Weights of a small transformer language model: capped logits.
Each number is 500 + 50 x the weight over its row's rms, rounded and kept within 0 to 999. Layers, rows and columns count from 0. Numbers have three digits each. The size before them is the row's rms in percent of the matrix's.

# q: layer 4 attention query, 320x320, rms 0.177, rows 248-265, columns 0-79
# k: layer 4 attention key, 320x320, rms 0.166, rows 248-264, columns 0-79
# v: layer 4 attention value, 320x320, rms 0.117, rows 192-255, columns 0-79
# o: layer 4 attention output (transposed), 320x320, rms 0.0989, rows 192-255, columns 0-79
q248 108:493428504572449448561432516507479546522445464527548449452541542449503428439555448533501490538554442438516482534556512476563560475563578484461503452492567384540507625481515477496441477487529502605536498486505593475414477473517478519504489482
k248 113:565477514450507486593524503572457489502399513421569484552467516521521500427546528504500425560556516443506561501590550517506409497505460459479410509561475457487532541492456591509483546458499391578528504536518477467462587345449420496568527476
q249 105:495491435608521433563570434344556499532496487511512529526531474425513543471540494479412551522540409496460505492440472597528536470470517520500413546543590506568469479523559494431530429542512468466441486511483518494443498488462502539450432591
k249 126:459460440511442447436535544533472458478561473511480489404477499528559510575470501482455546544534455546443543504485522561536520502393392527456461513479412445385522575502423441507517469562425512539494470433465566420472471546589516500615417525
q250 098:434443469527509447441517469412566418430527542431534442539450550455572536524533562458497549505509460525439414514536448475557480479500417511400442479471540510503542504532517551510598550526599499412473499600461430518445509582531554568548354512
k250 103:488538503543474472480526505544463528467658529515476479535457546455493482505474520481427462538524534501461501482482498509545459492429501459448495531566561499410508467504413553466592591559457476435514485524421578479493443573557517481544431490
q251 080:530575440513581497513510586437528441524488472574493457502549517457450470390445490496571517590525481456555481575514538501530597488596475392467528537506538451573508497463513579551503477438576468491474474519465567508435595516520535552616428515
k251 078:599488480431491588513406528621523530645446555511459494482532501473561496459467576432598482478476485491602466535500472476514472570578438416527558473486489509587507479542594608541428475450560448435440525577464397526529605436510465497494543527
q252 080:497561443511596453529534565392587481456518453550455506547515471478449463441442508546593491607574496477559465498539483516478569461527487417441531575490522481552470469458523581543567520464574480474425460515471603520480598502487519543600421506
k252 070:608536529482419569498411566574541528613503565502426461469575510473524476469480564453547505495470449503579439563485518500482504561611484469522551520486481532599541469508588557623440453432582472471401519549454439522499599478512508525514572511
q253 104:510543487519610409467492510417527494482473495534497512517550438487493481480524517445507542605525428563521428608443494552512583510456513466459431559511508425561501469420561462496581533489566510484412490543521563435516457446501555556555490561
k253 112:419455529517472488427503477460475432488566546541437488500564483494523466595474537471545467557526447445440513465403528500550484536387594477476413517544466469405505547485390403565517508465427474507468482449554570471554455533484486444474473514
q254 104:542551527514527551478484498526508472473464457540469528475508582531457436417443448595555484469490473522548562517549680451413562481572528459448568475519441455565495508460496554511545534472516496544522504438489521542458532479509455483570523389
k254 094:517456564510538516505478529481530551563464549427460492539433545571456497496471549481482488530458488538460572468501531477467453547530513424536533494529397503520533512541488531534467509450568508529503518499510436526541612477485458467461497511
q255 117:562414528480400487440440581642475484548552489475519429523527482537449469545572520478527514374466538449483476408593456530540491489510449454488543467456428456455562533507441486496523537443573491451542504572523455471525427504532508421584452473
k255 119:512481523503511474495579433510435540491453462491480495589461526491469498408567552532532523487367609461521567374566477418497509437549473451498437519532436442520476442536512527441477555433519528514573500618495547444475525427471503500608502438
v192 099:561488503519503579443470533556522525524422463595431393536440442506459547554467507443544482481462517500410516498481634518475487528464492421473457524494455529512496537528539562414462463479491513481420500491463538521529516439530494516464587459
o192 088:510426495443499575563468478467512478500551533427503506456549537453543447500467422482496404471516521475549515540470463449500549451506462617536493504489549470496579419438492441521449480532472481498572535572515433506513478605480471479523442540
v193 101:486498476517536447533629470483524522428551418501487488518546487507401496560526440557555476554503495445458490543564522474478467428396476537512454475496562512479435582476480496546509533595492507452455498450520565452514425467489509578477476485
o193 099:501538487566503472486442600458498432525502606517550514542566486471557544394553503586449508489536556552510498456478518489494571525689553454478451583528531500514567373442539490518459456390491485568502319429412522480535541426532470517602496565
v194 094:531466509401504444504581472529534570470571514521502519400518357517505505484484541511503587449461448539452561501487477523514556561495462496498530542448503492563451455486419493503511510427496460406513500470531559431576570509446429498607570480
o194 074:463525487616468567512392490462493439601419489493433438617437634442459465446496486498385455524577523467503471498470489414453519473508498529493463470588500486513608467485522473508537485548439492536457414516458433566393440452551553487439536546
v195 099:483419425525485476470464446493502538500443514440540459513481405484471541499516473469477416409488589455513497414504611480592497615536534457452572468464558553535583511531512508406479512443526518517583500491439441502447538473427452494490502404
o195 091:519597518467624544488512486558449528467415494631417594457547562503476446493473546484523546536495461518454595539523508466485471444359404573488523534467497396557384433483480450518496460569490505515390601448628538515485468486552540486513461533
v196 094:485530516441442521562509453491565505459506579494525479489548425501459415512525465528472453593506487402551487519439489471462526615507484510428506528555472417525547584569410488489531522496448561444421501547440430493508523504454488435439668456
o196 079:536390495614501488454505535461447520519463429523491502504552575486569525501495491481520558404468468524432504487535453446492460455465487440553559484501543596451533414394522501523483439548568521561595698451533552554545504447495506550533443604
v197 101:597536481540489499512495542545523532531530514512521544479447522443685453454583493472531565501576548600496476494432487492494513551419453474526508549483524427491466505488437498593454516522411576506528500557522477431481602371596560414445584572
o197 086:383395559485531600502478482462421433557469470517537499509525493525383508592416539545527503437386481438495530509644570452483468434553590494479547505542491552560463526487546477403542554465535487508553559453591504569537410602467434541508439440
v198 092:451607529530550544447415570556478544532481494475412465462505440466403524571506517551415480545461502466563426519482430496542560476493458519507565437523504479537478407528529585523593510498557575487555500438503481567560433382541444435524461586
o198 071:516458445504541409497556493407500513531484534489567570533530488504534528424448474490609506508530519564485496513534571539427511484583458460487467514493505540498496538498487451558452503502456467555465496488422488418436532596559583477501494488
v199 099:511455431464535566556415449507541515438486489488531505496549506515460555515514439449599588495503522532495508491513536503551496530429463449444522441599431470534495518467434431482513429537465590496483500402539532500529473434515458456412495528
o199 080:493567567613507451472578446554521470544481488471445501536496486515514532463466494475488429513545474424454435441530535516366450479611575508620483519523508550450527466531492518477549524459552463483480541605478492469467509623466562510623472499
v200 098:502515600519520578423568475479554557496359490508495431614500484499500556421501543515483451491547555503420394442541443528477373576496561544533531531541532517473516501516582540510491549498538393464423500574538545518447550436433489541459506559
o200 081:521566489474525366523464523601466443451621542506488550455484481529525427589452473476506511548491458506532540601456529496562568479522483432470493471357587564487526511523487476578461375496520604586549635502441482501569527578534599543524449440
v201 100:563507461524404558433517504545525516487599515493497498549428491470508551507471567494483516392493544501466443551566546513523550457477539389527525552417554501544519523529388537533558516528510442441459500553487516479447516412611463601482475508
o201 083:429452463377629519606452505467542479510475481524481560477555479545513490456526472516447456590551462497605531465482440458474465478467460580453502490551440575495515450497591438533435497487544516576594510427458469509571566518481472426473520489
v202 097:511402572566489466447594517539448495505536527585506614510475501502576580533552562459524572435522482458554438558564506483528458495599497609504477470438426508520442553509502549494496484555476580497487499495452505498519380414481456435463500548
o202 073:414536519464585506522418560405478504534501496576460437460529505536473457541533486558452531561501516545423489399507486498486545555453539458513587491509551480501518473463482477504584539494442452403474360556533493493523518513538491572499467413
v203 091:604410404498513538469482613511525468443543512522419523466493494541508527511489475479467498476534482537455516530505563615498519518586405454488500492548458488515540547504521448539517523539545490553459501414492500551509515460453593472482417435
o203 067:473598484473471501543493478448530514502463530471555483498495458483512535464517557466539573575458496439585488454482462425453511485477590566492460595503482567401465516518441546403422467521460494449505505530468454472481479532546400509565576559
v204 091:481566527469538511491525501524483504489501432522503487514491482539512535519500666493471503531491512448401549541460452595448478521454555633464478431542498509546440555424527564504519541538346523384429500445550584578474524563544455425453612502
o204 065:503493510561465486489447523413534489466552548449506457519499535489510482441527349521497477409449530510552494488420538436492516504638463389526465521510422488511558446570471455558475430554616535565539452523462499406565416452504524596489365444
v205 099:478441588494642469546447509506515563520451551476428550485411547510524549515446542490528561466460514417465542525530404559494566507413557544531454437566504540495454521454547462534514411566482510469521500460486458429506462529427459426519534462
o205 091:416501466517429555388530458499482523460472473519495502529597543458473453428555437499514479538594492471499478532479589400499472490589435520462500571453531458564594438472563522494544616493501512528517600526489521581525442524578587556492492524
v206 102:468532534454473538575496470515520387460450473461470467546479499530567461536589463484529502442515541546490455503527450508349530520461492541517415568368475582428533447473518425492464532499452511456490499517550478534494490547479477495520522510
o206 090:520481529536490507475586509459522548507573557492489587475516512481498475495434502490507536569466445425550457493512562481618441461527541437497565477608601453593448537529478591474558406568578487517525351538422510473504496435450549584462525532
v207 097:561425422418424414511619494519523487502496461547477476631543570548492475473507475455396510374555485428491529445539544440527451513470513519492536509486599468552526530543456412498528567571475510517580499543463482583480547395520454541457589415
o207 079:530581512549560566511431463516528502393457538531497541380534490485498539489526492435597420576452509548486528519509538497444523462553482503511529520499348497420514533486500534551367412442551558451414457425548473438402471512497549476532437547
v208 097:457450458547530518521478502606503522502501472620435625537476450557548552565440465499595570499481489516511503512455552525495573474588507520490531473478423503507513524459595512493443489482581512486540501472474560517502472596481484447424588439
o208 078:510545479482470416477529513401517406505506507484514377469500514445452508476442559476447570522579415540550457479551422567524361471452433538441467546552526488474486465492512460541533489560487471530428425562533474501566553449481577536522398576
v209 095:472517430594543461444454420537493463545475439534449596514497586467512494542521547538496511459463425559431461541440523565533578537522411503519526491543572528532486506508546498516431514510514465555502500448473518478451428411510483470569556568
o209 073:490418537455489423451475563483424545479447470454534510452521417493537483426456470515541500468468532446574495477547493481482481417484532530511479522424411388544583537457434416473544563420546540509521425482498514540486508530517567498489387386
v210 101:484521579561465579399465460567413512575549613465469393522501522454547475463457500447471515454427603492474538495484548510528520491451540379519503439499549486503584553566520574502454483383452513532544500373506473477495519569503442461418450468
o210 108:493460504344555504577484473525586505480468417562541557416419480533477494573459585516493463501593474477463524499497510479533441509466412586490554520520413490491386466499460402461546557583512511475545777585570501590496517528500532459560520486
v211 092:541510482560543552402547552427544521519549502418443601477492454484539438572452512551518426448444514527559499529435482537531464462544460511525582498521503569537555488543462478559518552456580525494459500560538475440562493452470460501499449485
o211 078:480518558468435477503437547566429534491537584545614446567525495497480557503511528442505526590513524552439573552510473493515513508409509492437384494467512464414503474507509521446433433531457488483546516502471543450448591533483463439498498498
v212 098:482533511477431441427540470582532463486577533577455485559533585508640518470353464498471513433415542528507436502505432512588517414574566555554490580458497465570507453503505515488622481545495441484420500533499481543447548463430551542473434474
o212 077:427417486467528463517459560439432504485474473482559506473487444508412493432569575502473469587503390428553557478514537490482473561410486512389501515436458474482494538501498484526404531519425564582561536498521554506562483418526501507509512560
v213 092:471415499420492524549483514493453499520491444630561529495503566535595481479441574496510562458488554475513536499537491550557543496480423499475466492517510528534422474461463451464520451448497410491484500513526460502472569525592535500564427545
o213 074:485524571540520560503487512505565486481514583442466456546462448454512513415646439583504507595479457512554435488447448511474477525586566504544500583469451531516526453526494555534469652501443467477483429527386544472522446471392418548416540484
v214 103:548576503573480479452595580579443462524530521497476520534431522494602481534430529532436558491558563520453463525489482466465409506492563540478584507462454521511505531489516491530517483503536391529490502528467456504494457569523515438458453438
o214 088:526458501373460523530408478461552505509530528501529522466473532507407527481555488486588437504446517535581515473498501534542500503528426490452438578479541457483519533514497464566462535559490604441497398509473589497516509426508439549524562519
v215 093:633404386510525513563426477432467498494511517534620439520437417480516531553448419469486525482458492481440474530497582459560440493583563507509549504566445500561543379449549501543508586545536453519553501494551512511449507549583529548528452487
o215 073:371608520385383531492518496593429540491503455413419547491496582603424498541557477554552407454510567497587600494456446510496565535398482581508461542445480460414506545522453494478482449543438501502404500535489522533535500460407459432497589471
v216 101:456525519539588551555509501495487476501501555447502543506487491488584562447510582519622448623471480545466485523495515507461481479528475448498582474377468564503533492519374501557443407487550531480494500527496502524519520571573391464545520472
o216 083:506425533534438484434516523489505457534519486557521463517507524526542489474536570583423542463496479513420413497506504440556462488575579571517439530666533473529509570503543551471602536568452457522523573432444560511497391486475530495497411509
v217 090:515535517508488446547435483431498519525541580548422557422534443539454475482438432496458426519432528484543485427468587575484470429501570467519484468480403564456513540477484560473590495444476581558407499501530430482522480533535544500395454489
o217 078:569467584543568539503488528516455468530518452557630443496450556513540520546475504460513520488564386494422495504628434455543531503553457490452479511558605492429486395499456496460444472623587481430571704562505501544494520487415523509529387452
v218 098:542601600502499475543575608463448523529473460535492521500592509514564561453513511474482489512552467630490490613572467535486499409457583456480477459518543505590567540496569531531459485431508436543584499509499551571507514534548425561485456461
o218 078:423430438473654544463473412581572514500549457489565485535404518503501514517429530575491476455490515405462481457440486470493509472609408558510501520496429532398449439518489547540554508552535523514535519407482479496463460442411599458501506412
v219 101:504521531514443536363459542491468489503471458425469525388445501491507539407471555511521478470474527514470395441520458410556474537429499462487455533527531589395529489527499439454485478472520471502489501558526497484503574537544466505464481499
o219 087:569479443539544474618536512505508548462512565596537472580541467456452446539553443550524572460457514511568555595497598579465505452528521472540558492485573497586474571498497567506472562481493553534522478495468503492452418441496481540489430558
v220 105:503392524592606567545565491445478547483505567426535481504498495489415549521508564508584487516601500484466510501466423537493560567450484482484535588546474485538439534483472490519469448562559503494510501519447520565468493542490464466564495561
o220 086:456572480440481480469484463491446508565507484580420483516499543506559437552537418524407496519499483434474447525510514450544520500509487534524473386535523479415643472475563500511541493486508503480534582493572470500550529563545508513454534415
v221 089:546503528474432431523421494493486555487459532402551410526478428442469613421597492442421430536481481456415437491527538517509525532412504466524469538466472476501557493479469492469492505418486531509455500527506459492486572521443512487507457489
o221 081:434464496498522570525540438516482449503455450532447534457496570574470376516363471563535512418451536515456521535475506414430496508511527520462540468531586470559408534489502496464525506580495439551518793459476559572507430467523437515563557511
v222 100:503473453557462520417515618409454466494467463509535531503452438438379545537433593505627578507547426490490445543481458513517634456498475563504459481484457504463517505481576590521466447522541535532495500477496449538518463542489471457543432489
o222 078:537488532418527527666453495483526510537519551488482471460548513505566468551611476584399485513506543464355541493527551476523427550538595478573520536533542486488568512529446499471457515473528447417460511532495505526480487474492487482554546503
v223 097:529529467547496475490509509531490531515485599528491600563441507484563477514466443514492480488482496426527618565377458578487396481494529513522548492547480539540553457501534526395518482490413495496526501530482459424511567553359505472531540565
o223 082:478475469457444551529462463489495549549419466444525399427520541487396484506523500508521528494440494545458476448626585473551574535369462497427473474490482404529545538428474451527442512521519545526518647504539527641492400490614513472456488458
v224 092:511499536543552434499526524566518473503511551482472388469484434509584532502491476468415405452490525541590514492549500543546451464541483533521466458448439504495416551535546452545410563453481563534421499542446416494515432427514392461541496477
o224 074:427599492452522517520511508433502519520525566596510608524478572509405539531560529522567581506428495506445422504534569478478518526468411488440538526511563463445579392462427454485622517575447499497590470422580531423513548512538554549495501535
v225 093:471567477533546430535470516427521478485350464495543509547428528498409454448571503499503504577558475583465434469493402460467517531537452515530565540476559459496502457467516641528527463491527477458444502604513471521479491510544476512503595476
o225 075:479415496492436629453502516471426519533572520509436561486573538549625529535452469598536470419399525466520501555486539551536475464422552469460504438507509528545508627519465512491477485606511470519508478400543480437485475503508481519417465486
v226 098:517579483450492595464524517559459498448553537558411499432392492497498443451431491509424433427486458460445514517504497547535550579505568450503466537493501539481425536432422470499550579513466423446441499487508481474516579393508548409474489498
o226 082:516427431512476416566464509465552509471432452450515465506582572486482507501568467493591514537551547469587483425487483508419459455469455467527509541495539530463618437501536527456412415432501634573529482506507488576460493521580479567533488492
v227 101:437519499528555604434520343541571463519539550515500513649575478479456469523516517525461448517515549509490469539465429444520611476498517512517527518506512534485555426516505520429461539470482546521514499496472504532480535510499409464566566520
o227 082:533490557493448355565480563534397534512421461428513478429380451517481501529478517504564498501527531494507437471498547523562422503416506506494486453469443445551439525475519448561579486527482524530529534518536469442495451465452642530428475509
v228 094:517449554523469530585450514532499542511445464490652510439488452543534463475571497494469534448421459458570415415503538369501451521522545559467418462446482475454489386551445442490467503435542483512462500480541465464565540516583546469406612554
o228 079:533532452508517512431593463438467516552538530514339529586557512497487512482423559524531508482528498525478601535517477579520467496417439481523565525500627454576480518493562492536537507570498489460521460525460501553481484534480458519537444508
v229 101:476577549451573475458485638466503469489455465449525460534509454507563492447509551542526434628500424493493390443425497434532541456464505399488545587672536421481406446550489515567531571534497553480438499551469463532548508537524463498544550547
o229 094:594547511512439466580515442502479488509579572532569453533436530513428483531510469478463425376501543536527486538588491554448498502577475589561424415378410525435526575488476551494425403444463441457602563469514489404492519443472547504489502430
v230 097:470518527588493392597489414430489509534522485488571441500524622472441445480472415479453513508389524490428643502516423480506518483517534413548448561516505580406460404507386393471518447420464497612455500508565472448479583524542573486489488510
o230 080:497465468490447642497461516563388520522439490549459589480488431484453508448563512549510478467515492521591467506437612486516504494442451489428473497484542430581487551440577585457532636582475489486558612519435497567440448487505399535454512476
v231 095:462515541426548515357534621502470504510484535442422575477511527511484539533437489563498500648549451503520479511472467471464569477598455547480564636465459390416571496524496542518535525484495464475369501456489541524498535417519525495449461477
o231 083:581443467493396470619468510448583502431548551546583391504452563479572446452514522440578434415475563509500525488483456571511466537463554515515462404545504598488528506479470509474427351530518560422498386602484464424514471520502476520560497536
v232 093:516536463450524409533489537492559528480471508508559417568525443472490473487501517495474610564457495577555398486432464530469476494448452439524609485532523416604573485582550555509552516432420516456382501525520469459548515369425471534488502526
o232 079:519469497519463479504503470473483427556536493438488523478428526560465528520435498575485394459470542484498573506569546478521528508529579509469492503491544493493396522468444431471406472565543525567603710424539529523460526500551524492545506552
v233 095:540546463491614519496558561452440542514421453557616535520464471475586446525548442487576466490589467557500498466460636473444487537471434516511502456496487412459565504445599501518510580465479458495582501436525590559514457510541551520524517601
o233 074:496512574424453526507494453551500467548563527482415430481500525520496510566432537533503496450463507497483523443555415573556568587574507535507488523479489495538382418557482486486493436421499455460348380563508455501492523474447489447467489387
v234 098:543583600525563508532557637535441487551519535425537480441439417496601499501512511518480462479439578512501488510500546560517468487448536470537482524533504575459450448492526548520414498376451580486508499504546367508555470482500533522536492511
o234 083:481405534477504572533465349461593471520485498590478507513506556516435486561529526498515580472597484495445547531507491455511478517520471518459508529452586379605544508542555472460550512547489529530538566495564562548528515493482445519501487526
v235 089:440513545607492506430529520481472469534527495458449509433497482524567461595512527512513437489534497457574558555487549427438524498452510604516491496498494397382458456504602364499469513470486546511453500423478574520586569413396522537419529597
o235 067:584523479400494468518545482513530463592510535557524455521531456459439548388438500513537522500494422595440461388571536548533473556558457435444490474456554485620516435540471523544487553495483522466511464600573462460501452517620510489603490501
v236 099:373434541504541470511426472501462565495525479469526490571489552505466496536513497461506647532487534519493593499561527478484492539533409554540526548548523441465438620504394353553520466578406451511458499504509542367458502416519468597482388540
o236 079:568563503467420496463583433516512474390452474518440543383514472516448505498475401581484463476454463519500470451485507520514496499464546528469551465474438505508524431465590508457514559475565588457582494499450444555563523677480494476431614479
v237 095:552442559493604430548490411481506480506448505504429442487456580472586484599523540485582444514458508588564534570495509546501500535535537507561599508516529566546492455427553471456481528544500543512549500507515423462539517420541574570544428547
o237 072:411608484462392540426540512539415461523539516545574536478475455553437463413524484495476520509557469388459448447558520458469557520516490498479404546470544439468500486529492533512525528458467486535449558548522555520439471502444436488476523525
v238 090:554473427517488477450543422455538464480552537405472485517538555441442550482556466499483454567528548495475605515456608543460450486477440469488529476499520592480553521587480473507521481518467451460446500517501528431507569469552455467526493507
o238 074:476524516537486468617406563546557521522510476558480451452458443541534542493486490457498466471453451547487417505531467538538565535467528548524472460470459407476449476450490415479486547474454459512491449506503469426549446597470478535535515481
v239 095:493491449503499504486658445510537405489508448545429500491569612482504478481553471513529407442570519445482552492621430505475450457563440602493522436452554521471478557563500462524502458582560435569542500612477492556491507563506523467481421456
o239 076:466508533508528539433445537477486582518517595518554551498407396479537472514447570489436536583514502582486411508418532466571515520467532405560494495459463551495559490508493533519497498378477490440472247389469527476422471438487471539495583514
v240 091:443512512555588456472478492497460452524325485439449499498495591500674490503495532476560479454538494508513500497497462508513389548470405519521525518622563426438498553522633478468525524541497482522430501488443492466536488394477489468451491599
o240 070:508491553390507492471553489535538510502593511561540572455490393556376464477531447533549539499431494457465380482555540545520595519551580512533558416347468440543493494513429447480434488389482530425572394534587531540494505520480536538609532429
v241 095:526473526501556633531460444448476534524439512470526516484485466528472491404482463505614504546445452555531503547544508518452500434491523479486425467584466471476437484536514452493517472481518533473455500484525469520531447495524455516588560505
o241 080:536574555473554476511512543593483472522531520488525468548469548502517496518627542502411548447581509502503479445445490511529524582561473473468524511440587641521580466458499553577539540457548508533520709484434522511490567511505587459477416455
v242 096:501522488451487497474465592465526450526474473566400483448485426493472503541419559521487507619435596534532457538491515448503387476551497527511514449616503474439444448490523582458557492470476519504475500575494439519484432507497455483572494503
o242 076:598494528560417468571484476479516517484521575468540487466469547471532559450620415517553462431483422486518510542507513600510563538478538485528471502412516543489566519558483453513417520579452533442483521446514546370531515501521476520382459523
v243 107:426482586409511521552408512595430489547443539494512423441452501489530476476495611414494459484481516427497470548520497531510423683498534453585471456508494428552469552477451459562531515415420521522544498509461499575498494455495513379468466485
o243 104:462533482488439570457553374446525518469523451494485591436442473599469473515466507479472493438494479514530467511492483434448555447568446542553586508427478544469450451590516491408501528539502493484507677561533443491489480575514519580495533443
v244 093:469489457385468523485499507520525488482467584479518548517514438495529511443483569508430473558511541577475460501459515461435511474548508470462537574533422486549446507584459486457527533477528631513412500385418520504489501474513467459532521521
o244 084:610478613518489470590456480497441492496510497494587465469406573544473455518534494501551498539455485458510494443469478550486481520512574502533490518485499508398430484392490488518465435541457440429601600598528491441528518506477544561430516460
v245 090:438420565564563569550481502556461424515482554483464488483522528486500471502570533524438433558442590468458441458509479576538543610573477586516473423578520521509435430516471463580592489443508504412506499575479449534494582430522551463413457598
o245 071:470503445525440438474537554454521618528463482593455631465507536489392528450461497548555594501512450536569561597489486484588477501450517449505540513444505517545576478545578583403467516510442500563522559425583504551568477538541440613491509491
v246 095:465559462486534537477489469502461568483466493542558551548442515496478467492583470491444521434476447480458586444473534575484486531515446498519392440449536523517541586427453604499470494515423520507510500468499476429534487494551569489544547508
o246 074:546426554519447614577458526389567543509532486431459415475582461510529523565394494567504521563479537572507454506472506511509563450463571462500563489562428528475446509506480408460491537499509430499474433528478423509501477555507415548420519494
v247 096:530582467513578471371505521484547488505447421477473423528522515494465459530420545545509546547479485453491495553548489443446439549455484432554523443556557422430482542534552448454501502498498529515468500612482493510512477494508522586524422468
o247 073:572460523546389495580535437479544528471550577442509575458463458494472508478513485432483389473485527526471446548450520462579522450542568607523454506399483555527544459572468468555438455483546470494565560467466550508479515546415455450479552509
v248 088:441473511478558419451550465460456496468475489527474566480445554552553527513476449477540572491395522454503606509475486471532518502523470530554415408458491476446478471364487438449494491498431482481441499457550510434524485567393488587489492437
o248 073:561514518503477592576469465496512548486491555503469492495467422498457463429526558534475474490543491510446465486532569558482482529447509488408577515485592457548441462608543517442536563571508489511503443630471463450513466409524491502424518570
v249 096:571540456482588517499539570466513537531481454436476536528459485493537413535483424485472425517525541584467476549473507517448501517550416410485505650436516400540507616564424475518530549485513534515567500582479502464547454425613522527520507559
o249 082:500473510470467586490433441547496452539575511499539488487562526522489561496509529500562521504531509461598543521530478493516508473521528544497491378587487602458464466461573553467436426510529489435490390420488462451461587568438415395500558445
v250 101:537573580494475538568540475628532515558517591502524455588448419467449484551496451499491433410529511541506567481471459440552495494631491472508536443465521470553520510513531566503411466510482513507506501526456547469553538471494432490508506436
o250 088:418448504504478494445450452467396524485434454460525503426495550529522475485466602505514528533457553566469503566475514514465515457284526493487517579473478530469520461444501410501604541480468511513574536481588416568462551503485545493488493553
v251 095:537630467519468453538527549449448454502558578469420539441513487505575462585454526486538529537590546482574625509467483459466547413470488477457484502437430477569509498513481454429465580474485586446576500487426436543522481465483634486492571473
o251 074:508331525482482581579439456499503518592397393546616453519510489501445549473509488534526516477484419510390369512486499496488471551455501471487545470590510516481537482473498518525554459487556423504465473500605579488489541400487388434576440545
v252 101:560441471531509447397463459549416517549499468562535573450481484471529452445419534481582474447501494461623543491531572530539550448467462499524474532523414362435605520531545555521554479453397442506418500460514517349489453479542499431516407446
o252 088:390510461437483496476561491497540445549466496508478442563509546516408527552581455501464567441480515515388549517459476417454482519462500548487520519567468508528421471423445443481531578452549463502534515488475533630498492518524491498531544530
v253 097:468539471367509462417591508512472625491493518472473493430532533469559544433575440541457522490508611496468461411523436549479510432522456491505505471385492464437590497485629532538515498489539529503476500509546469482479477407519500612462435421
o253 079:509402480505558552546415578480520442472485501545526538523453521495460471575375542426498531456503469556570615563514507516590486498469524502414538517510544500546355521521444428472490467593501480518471496521538493592487533564471432423472529586
v254 094:544410459468519491498522613594501461480507530510502484565399447491526554529548464490490472416504354470493502546532576520519514526538511472519516494507483445551504517537474524427529504562558628538644500505495429492471457561431478543496470516
o254 071:539569525450481544561542372371510564439488503507522539437583560543524439487463529546474473580549622500473516365526497494501502530509516511540474551492491506466453511546538479498484382446451446424383513502495463513529483444544504487522553571
v255 104:538553493524617543570535558488555452496439442554470577506593522582487452588516512610517592529550546514547487499495540460431481499470494583483563572435425471540399430478463504554487538598566491504438500471549566554530379461523539535509435500
o255 105:517481511569434411425495524469454446500535539468519443603488512478552542407548480432519433488486492502457451514496424516560511443578539430529413473580623506499674521510545531586545413436544492490493172542411516489551579459468514515522472508
q256 100:436448552471529515553513452528558483485461528473481535400534533556520495492460515563552490487485455578502455474546480533489573579609633571483526514555511436498696536499499469431487438520563449496442505448502442508482475496558486503556510411
k256 088:549466448547604374535512500429472478352583506463509525541493473510430540503489491581493437417499467491452437480469483450539486378521471548406552516498512495496469481550506432565487506586508508504488499504420504455541473491447554499451472508
q257 084:469453430484590524612557437430499531506578553401546506482434518526491465515436511424551519491408572595471473513496548346480501574514597547508552474506580509439504551520472431495482538516368492527455508487465479516531525402572545537529494554
k257 088:575515542564567489452514439452502479505399442480422428545487513573495465531484459450507561440612460487560541589502573494491472435440470541491508532383490486524465523530532568524566567448497550521631498378409461478515500440431488550465451512
q258 107:496534510580422396474454606517435537486492416579485453585468454481430498565494481519399503532545495423468533468474520529524519441412436453549447461433426448518471494457436395569538556431485575531557491623553535571506506456458502482423491573
k258 077:497502465454469549551526435466515458569474504493515442449482486545549534468495556466554502474473505513464539391513519446419469595489466445472444482496452503407529509439446488486513391567475530451485492486554541581509462458479565485609475566
q259 104:515469557554377450466415561526438548461492405492502471475517395517471476516516438525495460521584416427452537415469427525473470448493497469512425490509448468411556516426450546472548498477601475473485484547563506464573481469457518441471404524
k259 092:450555514442387487549530480439532402482482538491528489432477455517501553508439459428519519480466502533489486411568505485455534562584484443514438474595447516435524501454488446515565477501446518499443491584484448563468497469514519491549457572
q260 111:541494556635469424461501628536383540499541340512499534530585503513477486586508493480488468543590502568509519472456466478478515474409418470547480531479491495486511548440544465538533556486490586565526486575530504484534481566502482484494427509
k260 100:463524531480465482489507456460521495573450505482512423502510464584508488523404516437479514509523471523549509439475478541449460505535385526415513556370511519475523552456511508553485502507522515473559485482562520547462530496474522463544516485
q261 100:395563485535500559539548491425471469491435429486553465606441495408390454484590451467467606544523525408411471574487503528570491470578511551568431451547590524576484492472460536539461471498444551471451507616503491623362443489476562525572508495
k261 089:463540553539542488459439465523442513504476475540466531451548516456466468427522492534477470472583501436493539619455498453534456505450534543470530469402504491561580515562476575486519533556500353512509505414519547379556573528547430507492464365
q262 125:436509467477466536510624493427543553417466483412498407582518462410360614495560387534489436489487532434470450420546499514541517478598537519522482504523553545521575508500499493515528531504520526483489501575471502555353492492435465433513446521
k262 099:491441511559584431531531458501530518397487372447465489485570550433411462485501460592486466439516574533465455522523450528593507499437558643462489579549487420484493498487465502565549472491527414559492514481548506453441456549457480490579519476
q263 113:537532524390498482457461468556496535582515574502491511461453535595517541490499513503502494372380577563537520517543503498436589520384524484522521537455519506437446440499521450479476506489500518451545504451561460428579585508509533538504586474
k263 074:524508416566607568569596481390557554484501577549587458470498444488483605617477460469564478539543547553490438405530552531453518523463533516560503497566432464512447505435577463541468497484427519554540492511426419546458390346535564453522496565
q264 115:547481544475502484488526531446451537433521447427528550459511476508396557620433565441498418503564532647469456442485474484480475554367506611550510533447545609389465475471506456505456493488456471474491490440590519488517502509529500472512538457
k264 095:524504501488462522521586483444516504540501571526534427490449498535537467525478498447572493511529448536476429436550441499448518579539389488466538462508468490433494473523536496537475467504425545519550486481423468563543479451479515536530431560
q265 108:358540506496502541563512449468519543435452540527453491575460367448442528500645392559491499441486587321505491516491523537514510488538471519514524478537516534573488429497470434500551460546483497539478518464465532501454468448421523481516502510